python train.py --head_dim=32 --norm_place="pre" --qk_norm=false --parallel_block=false --init="normal" --init_std_o=0.00637 --init_std_down=0.00637 --optimizer="soap_variant" --lr_mult_up=0.656 --final_lr_fraction=0.02 --batch_tokens=32768 --seq_len=2048 --train_tokens=189300000 --steps=5777 --dataset="wikipedia_en"
Each number is 128 + 24 x the weight over its row's rms, rounded and kept within 0 to 255. Layers, rows and columns count from 0. Numbers have three digits each. The size before them is the row's rms in percent of the matrix's.

# layer 10 attention key, 192x192, rms 0.226, rows 117-150, columns 48-95
093:117146153166153141142110110095085086156118087154087158127107107125142116136112108110116152116130136122074121150128174093100159132128129176070125
098:101089119148138146163078152137129086092097132151144147127180138105118113107127158118152088121125140172164120166126089144120167141134130110151121
087:083123125132128135115080122132116131146155063147107160116128140119149117120101139135083120152107141155143105152135171193104100131104162125099103
100:105106145136106110146134140116138136126118161098139112151121134107106080156056110117149152067127156138149163141129124143128144066133111086129161
099:089112138144177158119146126151133147143103159162105132150127143083108152139131127101166123107157166138124120159136121155140150083110118149119102
098:141082081142119102100127068129122160108078135164147127139120126113103123090121150121149137142118158125136136139123110103108186103143158124134118
089:101115146122131115111086152144130122112149132138170106106096108136115116126152116135124113128138167151120131120153117168194129140109155148163120
091:086125159084180160098127082084141102134164125120134067160067140128126110108107148128132115112119087147163128159109064146109108147085122136146145
101:133132130090146117135102126125114160132148147141116156139165073153178154155091163179123092154132133131142150129103115128099121146159173079115132
105:116098125133151076123107140129151154156117139157113184184139118122173122130159209114164120157126103140147133124099117106131121118142130128134139
096:131144202149097154106128131118119172093145109127126093123157116142107152125067148127096092134140135132163172157110132178175156085132101138132143
109:112141148124119149154106148116134100126163145140162120158126111098142138115097127145162163111138138170112133125133112117073161154137140139146082
113:145142140182116156134121137176143107112123118091149129150163123147102112143137146086189111129115151109148122176119084118106097148134116097153138
116:135106107135103092137151105092116147121150107164135113180127088148153106114116104107091138117119083108132161151133096141169177181161125128146165
104:139153145166151116100115112115149122160129104116124114173148132080095149108184136081118151124095133131085129126078148140139116126148129189134142
110:146140152122093116150126139109099160147120158121106079106147161103131134145095118104133153137122150147110058129159115159115118098121089181147153
102:105118118134136170112105104087117119109117154105097122159148123150133134117092113158161125107164117150134139178135097136135126096103137141129139
112:068160119124144132138103129119138116112119058139127093105118154134091133121143115075138145117141085116117120125128073121126106121082141153099116
106:128182111118129047116141143112146152157115141147140166146150129080108123133123093145102143213131130165109123125147114122153173187121109128082075
104:117138174135162093112168105104114091143109117162155108117138122143147179123109139166085148157106131102148076162131123148122129114111146135133113
107:146105177125162142107140136139165078131142130154110057095108135141126127118082129093130105157144167124115171149152149084125124110126122131140109
111:136108146107093156141134105112123086149132160133131124125182125127159068106110158131117114130094147078090084126176143150143097094117114107122152
104:135078127112083133142162111144137129124153147142066132121119103129151094131149100148104126162119102140115144136163125078145140186149119129135159
104:141131103139125166105106130124176080100150095151095113174111124123118097116159124070190155120108146103132111112126143146170185102151128140108143
118:106120123105127091143103123135149157169191120123143140093120115138125155154135138125129088145159131107108154096090141121117097105097113102162134
116:110155177124100131146124151112141064145109153087145149107117107122123109130126170127108138100090153146156115117085145130134124129149079164153103
113:140146115149141142097122125097136176119155154125127136185166158129151125142096141130126127111110120145165156154117107130111147103106156132122120
108:123157162132081145137139100113159122118160151095148092161141142078125172118136089156116093090118114075090107118164140116144147133115110145117143
110:113081124132140142155104093158149145114161104130128141107121142095113135141091132142134126116103150161133090144102117187110154084082142119100145
108:106101096095144147104145144107125127130126127118127068135144119139124167103144105109125169111103137095127133167146182147116082141122168143151143
113:144118109109119124128115097148150143183134122128145149140103117108086114111147144093103121115122109126168113117202157126118118136158103124129152
108:102154164135117111145149116156117138118165100082171123152135127125120141102130084145121089116122115145141136130129097127131146071109123145113139
118:124103134132073169108180104117120161150140096106094104182114110091183147128164143130124089146116124069124137107125075098105105118145106105134159
105:141107176146140122142119143126123130099147137125118126133145124149124143141106141099112143137119144139143083107146106153159154115121102131163135
# layer 10 attention query, 192x192, rms 0.226, rows 118-151, columns 48-95
093:105130155140086094131138142182107103144122146087125091119124135110138113131110118124151100118140127154145119122116153126168140129130148151123132
088:098131108144126123147104141117149097152133069173146126145144110154161117100086124083107125133116138162123096165136104130119179138115144110166152
105:143144102104115120141059147164146121080126148132156142123095156124102123106086146133083161087096137115121142139130139115129150111099116112090125
091:135179140142173149100140172138109146096125130144130140113135125150131108128142114131101098143138155114113121173106138162137122131084111097120139
093:175120101167144140116127125091137070127133091143161103122111145101106151079128108153148104098142115123112132143159134121127144124122140119121077
096:114131117127105128132120136128127106132099082201156173120133103135129116090154148105134154122124140121133094133106092112108127106082127148094096
096:105115117147107132116125124083145133138178152117132076113110062129135143103165125073098124101096073171129139183095121174141139126125169150123113
105:174126154147135100084127107164160109132144110131144158113173123105164123151095178118128088120184204136124116160146088115110173144114123079147093
099:119153129135138081092177171123124133126156119159144112123119131069149143149166168093141097096132154118114116122122115106132124132122133118148117
094:115136189186124124117081115148109081125137122150160148155168138109115132127093131119103140132128165131136153121100151117155140106100139178119138
101:088156108135150126124107156103113107105160132135140120129134100118137175102121143141118139153167133185142132115075120142113151131136130074104103
112:148108086163168130127106166163127089151136131109099136135167137132109122111133142119153115117153142114113154146124121147152094103174120080135146
112:143159085126109162145123114142128145127176129131108083112153083139121101089076120111131153111146124101120110107121113135137157100133151124131137
106:139148146142178162094141068090173065136109111136128098157156137095160118150171121093145153120078103123150147155106105127150053138139156152158138
102:146116131116095147131107147079106144124115131079108125123137140120069154099115099104130140162144141102153093144137180123133152146117138136152136
104:163105142139128166098128128107098124141115103131132110174164147167098161113113114127170108108127120141121141117135106127100140129142126122113105
104:134136090091117157111120113111121132102120050141132115120132100117095099109139123120132144172162118100133113172115132150103075186082107129119150
106:083168111130118117107125104123135168122081111158165154151135097116177110182111086131156156141093130186131131156079104133108148132111095128119105
106:124102167130185122110120075104085089114145120130141128151109098098120126159122148129154089169138121143137128140137155131113093099154142095127081
101:133090163097146145127142101122136063156120114133102115111162136113117133090076156140117129128172145099139150135132139144142132109107121150140143
109:116166181114095120136139102121121080154113136098143138170118130097191102137126136147113126118095140072078105139124116114080091147139131103129128
114:140073134122138151145119114165115155135130152118098074124140107115101142125101086129089107136133104122065195122152158120111129173153106111141131
102:130118125122163158173103143130128083160100172152101119174162135100098105111135084124141137133136125088108132114130118152098137118117159159119142
115:142143110106124115113129143159095139147183146099123109159117143131129130173108123131113062158141133100094147112138140148114111109101123116182127
110:149144178139106167132099102134113112129119128089143121124128093140187114127201145099128143113102165153116117113099150111152115123115136147148153
102:149109136140139105105124116110156143127153102112141114138128120142096143130112141127160129106087150113127119138094096119106154139106146095137097
118:150134112128120169109152120143143102149131082123119113138104137094104119093141113139084118123108105088130063142154152131151155115115094123122138
101:171126137160134126114127116153120119138172093132124122140133146102139133123134121153164131130094151140128136162101109139112146093093131115078142
108:180132136132149129075146111121107102169096097139156100190164123137113141106116059096124145122097156129144112146110129080141129127144136095124130
108:168132072130098123146111112132092135105113095161109125144113126098100143079139124122106132156114128091143111124115135117084101105130122147098144
109:112086126102124168140136110138139158113144117056143135133118127093083097136137114124100081141122138145121091121123125143149126108092101137126143
110:125151113127098150101149112131129175171144103113110108146173146126192136128147143124152085103156126088147146115138139117104145178134128092105129
102:147174105135121139123089153130084111093126171163142110148156129120116140131149131131106101125150164157153123095149106126132132122112129131140099
103:133102124134130138095121123150130107104104112087137129082132136108125048105150172106093128171107139133126145151140119170160130102157085127092130
# layer 10 attention value, 192x192, rms 0.246, rows 96-127, columns 48-95
098:099104137144137114130110139105123108112135123137095119130138108122149090166127152089103111135078107119136069149115108117116135123169126116095132
104:142146095141165131135125148128125101126147116141076124092111130134155100123092160144100149135106108178145112140159120138134111138118131129154110
091:092083102114138143129136132130114095111079149125098157111114120085154138157137139090119140139130144151164139126149121112104135127128170140090145
095:113135117118122061164122112090131145120108124110148129101152153153074116130140145172124137122142131099129130134180121144138138119144092145112140
096:146157158146107115140105127138134096155063108136141136083158113116136136073138123156135164133156087106122136123158125108068115146136112109108122
103:114151093148089085114137138152139149125103150139083078170130106114105164141134118114084113122108118181154118122158125121125141109179132146124128
100:130094140190116147174096158092109141101098085141118138108124134139139138145158101128092178158113115112113130145124074070100111103133095149165104
095:130111144108103096121182139169110153146117139109110173105104141120103149109083114103140157100126141129089157105164115174101183098159119107177121
099:118150133147136139140109138084118129130117104173126182145086118131039152127110126131158123121120144127129091117125114138132169139105124147079129
098:144136121172148130094107142146134121132122105130119139092142157157128128100148141157100101153142126092105101146101099114122142156146097109103146
097:127124111103149109124116173103131161127110131125136136082148110133183111110119095155076115122137088124180115148138159121147156145161112169133122
100:127167118089116143129118151133126144138129112112112106167128152107163134086133121144138154120178119131119103121136098115124146098130170138101138
100:121130127108119110124119130154122116126095136083114121114121116079162115141086127139104136139120112070174154119111106146139183158123124121130159
098:169102134084152088103143189115142099173097108091151118121164106132109163095122130115162151112140100178105086126147145140146118092128096088134122
099:077154122130087136094113095139111134109149141116118150132127144089163135085156155131136147141106164163097106114131162094131117119099108126101142
085:132155131126120102160105151177147086113114141126144125125157133116123132090138122084087122091150201118112156125126113089095113125107158100136153
100:119119095126145148099158138163155088131185100104091124171126138136168182129086164118156133125122120123093142141163134135152101131120124109150094
115:118168113139086138155100092113119114124110176135121117165131135095157138115147149116175102107159146134136149135104189121128116169120166096138126
090:133063130145168087116155129131119091149147154112112111114102121151132129139113096096151144139132160137120135122155092113081093128130137160129126
101:142129149101115121141094141128121133169120171142083123115164121130104148109105131111094129122158072098142125136124127129150171144149118133057163
094:150172155124152141140141142113136118119116102159160165119093153115175189169062180115144122145193131104132139128118111120142166130107117110091134
093:130130142144121099079160129094126098134105132102139153068111106144091136080119128101148144132132120106132117114109127090141124147131136135092092
092:158141137129148139140116124091115109136162134191105118113099147160122123117169125120114152166149129147130133105164102107189131128122092134131153
100:077147096112118098110120086098202136142138175125120085130119131169146127123102142127109108160126120076159148151120101106128136087133146146058179
104:125115124121085099111107148113093118115094100112149099123164124150182129139159094173139145087120129116135142119089132122152124147113110125151087
099:079114180139106085129133136127128133136165127116121119130123093165124084146123073121120126124134085117122119138125134119079134132158131111131173
103:110137143150060118143147129140116148102129155129131177110138146118141207114128116127143159153082131122101102102092134135097147138141133083145140
091:143157111133094138148130203161130145104142125133085134092132110127120145127145101146119139162105174091146085121147142143155117117143104103128128
108:159129141128138114116113126130147091157113142161124123091153154160137136114114090151100141143155112128096117141110144150139083154094133122138174
088:167133090134145160136181095129069101127171110091105093151136115118116157113139165116133084165106126107130113120159084118168111137139153085154142
090:095122122148131129122142138151130151133134141112139170132090128120079120147129116084128138152119151116117104150127107102140152137164125116126125
102:146110112091122114130140171139108121150172129139102121131174107130097150150093160165140136109119204128103067104115151115119147126148161109120150
# layer 10 attention output (transposed), 192x192, rms 0.207, rows 96-127, columns 48-95
106:119127130136098149130164131129156128161108161143077140151133136132088173110155108193150118148162140159137116113128169166158144121122143135189138
112:132098169087074124134118112126092142132131138111136179152143130167145111174126109109134165132127114113120156137119127126138121135083144133070113
101:154152125129134122136156152090117091128175165116122149135173116187151093119101087114094193151114134097105127097133120112132144129148113150183125
107:134146108126165198130145168132161121136180105103125104142104135089190137124119118114099087138104105081142132142126169122137163117143145129122155
106:107135135123156117104151103082127148137139137088151128135092148088118121166151115133159138111103109124088146127101097130161125089121159118096118
115:139071135145142137152085103160135102124161136168114125142107101138134149092115120141157134105148114161134082131098097128129141143138160110152131
108:108142104091104133113126109119107082156142162132209119133125161179129103111110173105159112125130154150129126113123125147140167123101159122133137
103:107139139114114099142102177172110135120147122128087101171113104176113150179118124130092097115104143119132113155150123104132090150113171152101136
101:104105138160141098091147096158093124138126130096122079133119138151148119110149123177105106150128142071134146122166148109144119102111102129106142
104:099098146145080147125116082137079175150191133118111143145160169146161100140087111130142103104087149124129147124172145127143129115094111153105131
109:157111174163077166187139093132173081140156126125114180116142129125115160155116141121128112112092143151123150141135109107130170123160119137113114
109:136145087121173132147124125129112121119125127102121151120118164117105077162127125097100132081075126120127144201143163145127112163108077115143142
106:114148124141132137160108115119132122126154121127155151113109160150118139132141089115140118106184148179092100128138120122128131081132151128077114
107:123110137104140118132117115084113121159097105106122118128112120133158114146104130127134130125117165129166150122073097145127114107110137102127146
111:110157136112138145096103144140132148123159123157113146121160137097128128153105170146088126108117150108181127168161112124172101152121115173149102
098:140105124140111158079113142133106118144116096119118136111118086169132139149102087157175171147082099142121104140176133178127143140126103151167071
107:112114100090121130137145119101081183142083133146133117108114081156110122149125136153081129150121107138108110110154126158109127146166141144083124
112:103124143102153130113108117111156113117119127073175106122135073112088161110183145132134138166127108098125116136096094152165095113132060148112126
098:106187117131127175094142146098112120134139125146124093183143134104095120099132117111102108135134098122128099112159130192168142113130151098110156
105:127131140125195068161085140099105091126155111124084151170121157157147151147168121125164105121121170155102124117100125131057140106078165138140123
099:125090155157109125105116092157120126119085127064137114118122113157143084068138140167129126142077147093094137147145136157166114131159126114128162
102:116099159123141159167172115101138163113140078122141130144144125108123119142128107192128130105115125133124150130149128136100153147154116124177149
104:108109099106110148092126117169132126131090095105129154111178101090145137103136110169108124107123129117178111135096149125116148110121108115120120
110:148113125134132124182123123176109155100152099099097157145116140102127116100143129130110151122130163142123095118122151181135132125157100160137088
111:132154114158155145135132110120135160160106134143138131120131139103123138125095145104101148116102115185147177136132134140101143127147142141105095
110:137154133141195156131166107145145099100134136165115178135141151092135175131127099121132108132142183149145146131132144114159132097125160119141103
109:171101161130157137108094113147130128157153084129103111159113142152115112161102148096114134110145176126074100123163109092153095099115097185097107
102:108100140135119098103107108094162085162126124112142144155153131115144149113135164131126121118131125177158117133089074114115134107119142151111123
111:150127123139144085139137129105070128078127133123149126147141132128129108167158161117117138096100157189140166111152124121126165121128115098106109
093:109103153079126118132128130155166164128102172171164130108157100134139150117124089117127136149095088125129126156149164135123155121136111115140130
098:111145176124089107090158107135121137116119172169129127108145129118142134125108132136126130114135167144132146149098141166089120102076141154105146
106:147137146136117086137078119115132137120151102145099082128137144161141099126154126080131091145121128153136166149120107087113146102092120117165079